Weights of a small GPT-style language model, trained from scratch on English Wikipedia: 4 heads of 64, RMSNorm before each block.
Each number is 500 + 25 x the weight over its row's rms, rounded and kept within 0 to 999. Layers, rows and columns count from 0. Numbers have three digits each. The size before them is the row's rms in percent of the matrix's.

# down: layer 4 MLP down (transposed), 1024x256, rms 0.0919, rows 762-772, columns 128-255
# up: layer 4 MLP up, 1024x256, rms 0.103, rows 763-772, columns 128-255
down762 106:515466484500516510456528508503491511499501507493456532478496465484512545455506515509527470521497539478498468496476480557491502475495499506479506488500532518528489542496537504499458498531459504462485535456485434513452551497512519483520513439510478493464501505518494444521492442497507513447474486490495544514470468455502509473558493486508484471483517507514482530511482515487487506515540
up763 103:494512483484502521516520523498462514542502527493551529488509478512538457499485449484487491457456506500530550482497494489514450499546493484493472494487467518479463521506492439514541474469532507525460501530523481490497545508484474510473570532501549505507496537501502514501469462493481517513489488522522471473528500493499486500506503544527497539521556516513516505518495509476540493490551
down763 102:501479481518519452502437503504473507488511476537473464456493500491513464492497523469521483555532530490506479542506545480525527545473501535453496511531476528494468553509502528526501472502543512527512511502451475512461485490530507513465518520504525538505533471532478484482493511461504553526467517471508478530478488500523510478520505483462488509541501478515486463488519513506508484525524
up764 109:483480504506516508444485468531506479466513516500524464507562485505551500484447471495490465513511556533478466506501525518515494508502447550477498496501476509541488489493520502514495486509515491497542512469509515532492491471499472514493513464481528449493491490461503477552523480497502471532515517484475476486544494519510499497497498515482478516531502533515507495416467513517479520514481
down764 108:509551466508511491515526506491502484511535514453470513491454454490503505518497506499536475529507507491460496512520521531466490508512511502496535510544475493542510493519515557513478503528490502495508476515478455482530502530509475543515509510519545513492520509496488515534510522537528541538509485516493509498482517514510486453511473503501487584553533446511511479492503465510526484507496
up765 105:513472488500504513487491497496484490502555484532506494526480433489483503462477525466493496493461480497486545525488483481499476493502459519533539523485520520496479569496497526504436489487450530524501505476531482459524549469498434475505491524521492480484543527483492510505501469479488494487503500504484465519503506514504531493517494443562473524504511474517514498491500521525485530519494
down765 105:508536464490502493540558498486521492479539563519506493491542489488505520508475442480489492539498488514497525533473493510547475453465530520498500539536530478485525475479457517531542502474479514500486470523484511493504519502520494514501517527486503481515512471514491454517487483498520494523430524503505504492507499456486503481531531528513461493548536472492499519531499507489483482520448
up766 103:509510461503492550482534492503497539544493501504552486504540507484545515490515534492497469501480509556466504452507499497474486503477448501532522524483480522548525516512513487494466488471496475535489521491531503490495483503573479507492518504485503461529525520523505519508503503486495495496484462524491500474503509527522465487507503482552500500512518436539499611521506498512512501493500
down766 104:498487492486501514476516519514488506506487546457509493498482552530519516536495505529481435493481505470501492496508495490492532475483459494524458481517448475510508510496489506519494516518524512506492435536489466482491523506492509527504514527536519458453550509499497483520483519484498507501512526505485536498472486477500487492557474494512492485484520469473477492541530423521449535476453
up767 104:515510497486492470513489485502493454532524463471483483506501473511535522534497550491474511512512551521489501547469506534529480516488499529452493520503500474549504521520496490474460506491489515528495463472514519513533508476526523514502529521477563502481547490464493484522463509512498503511507478528489527460544511495464497443483522480534491482482479524520527520497524521484572537494504
down767 104:504466507481523508539502489479474503488484556484522480509538511488511549470507488458510521488485502523487556494493484495532516508507535520477501532496469460471481489508512512497455468509543516521479494512472549531511471510499460499493529501514490511507516504507493505499486472525488527504522478482534497498477518491489448438482502467462473489479480527490471511487511525535502486501491
up768 102:518525515510510461479495501512492485522496485548522494495520510526507485502502485497495454475515477520524467505505472527546479492533481491495517536486530486532511533555507485548537503495509508544528498490503549504500576480499461472507508498512496510462524486479463495523513488533505497481516484558543516471544517556434525528486511517492508508495461514523477495499492504470532555507495
down768 104:506491520502504472529510530466504431525519520533473511465482482507498491462536491516536511471547484559473494531531499506491509518521545545524464488512509465512523511488527507480507575492489463505510484484507440511500471505495492507495509490483510502475446480481477469492499557492497526453473496504461504503503476505495477480531503534444452457546502491503501512453476495468539490438456
up769 107:467484519532434492483581483494499487521493499495517447533511524469471542471529537493480502512499536473514500527494521548476483513476451478554550521456509530489496497504515489489517490501521480525515514500510496532511539470541442469476520524552489490497515487513471503501451465483477498445493457484496513466528504504496506450482497511531489471494529491500459523510513499458501481433532
down769 104:550450493514477452480511501486514513526522494482514467500519506490501522510510460535596505509497473446523512516508505494511462469524490453495463537502495484463496454489472490519538518488530509518476499543491513480510493483519465499473504436495510518503532508478502451520460514483497445492543481534475516514504468469498544486522481483508501520494501493466499488516461532488445501513493
up770 101:521453545515528503480514505509443528475476523509540484532492508513535510503483535512433483494529511487517504522534482506554463474497500528502491463530489501508474530514548500469519489478523498470531529471523523459543552491538464527539542489508530484466484453518486505499521489520517510479534499535480532473495553512467487533485508487515520503474518489504481540464549527513501482508512
down770 101:516531544509461465496532562510493521479482527530500497561469512519464523492453504480501518500507472524517518480485492525485473476489490561541521471532504486502542520470532538480499505526517457532509507528483499521475502500544455475498473490518538555487478506539471463408508508531517494565492525499478501499535492515477490475447450505471497521532481452488474512493508493513509532498526
up771 098:493527508509531523497518502559464476522485490542540497511480510515528461489489445475464458517514497523540539518506485542496494531523540546506505503506472532534497511488527473530567496495478502532489475532476477531522489476470475515513519543503494510508504499459516506528497464476501510504501486510505473471540496521507450498509482526504513533562510489534473498512482506495489513478545
down771 095:480467505549514508478494477511471523539518519530514482483456516508535511497505513472483514540492536535481479517551530486467483483507514486485491481454540514470482489486521507514464535534478494493506495553521484541508491534521511527482512457471488501515508480489493504500516523495475473553519496557508492471472504473530494533505490484506507471494427513528482491550457522513480492492519
up772 099:534452472537494532461498496513470541545507514500553551471507477498526534457507452517518486509491542505513516493514499492475498492539479479523498548476473521493492476492505490536501499503514524512480508512490526524494506480531461535504494522528487558507497510466510513479506492507535503475514484493477471478504475519507507510485493529508505520521505458530507541513505532469478511436500
down772 098:451494486438506473495521487504505514480529465523495524539502484505516516497518482529453495487536496422510456503523531507510496476485545518489485514469495507495501565494550506518522491520517522488541505542508440493487519541486526543451513514532472521509474511500496500456492473484505514479527501502505534483518498485464464474463482497510505507494498515469512493462465467472476480495472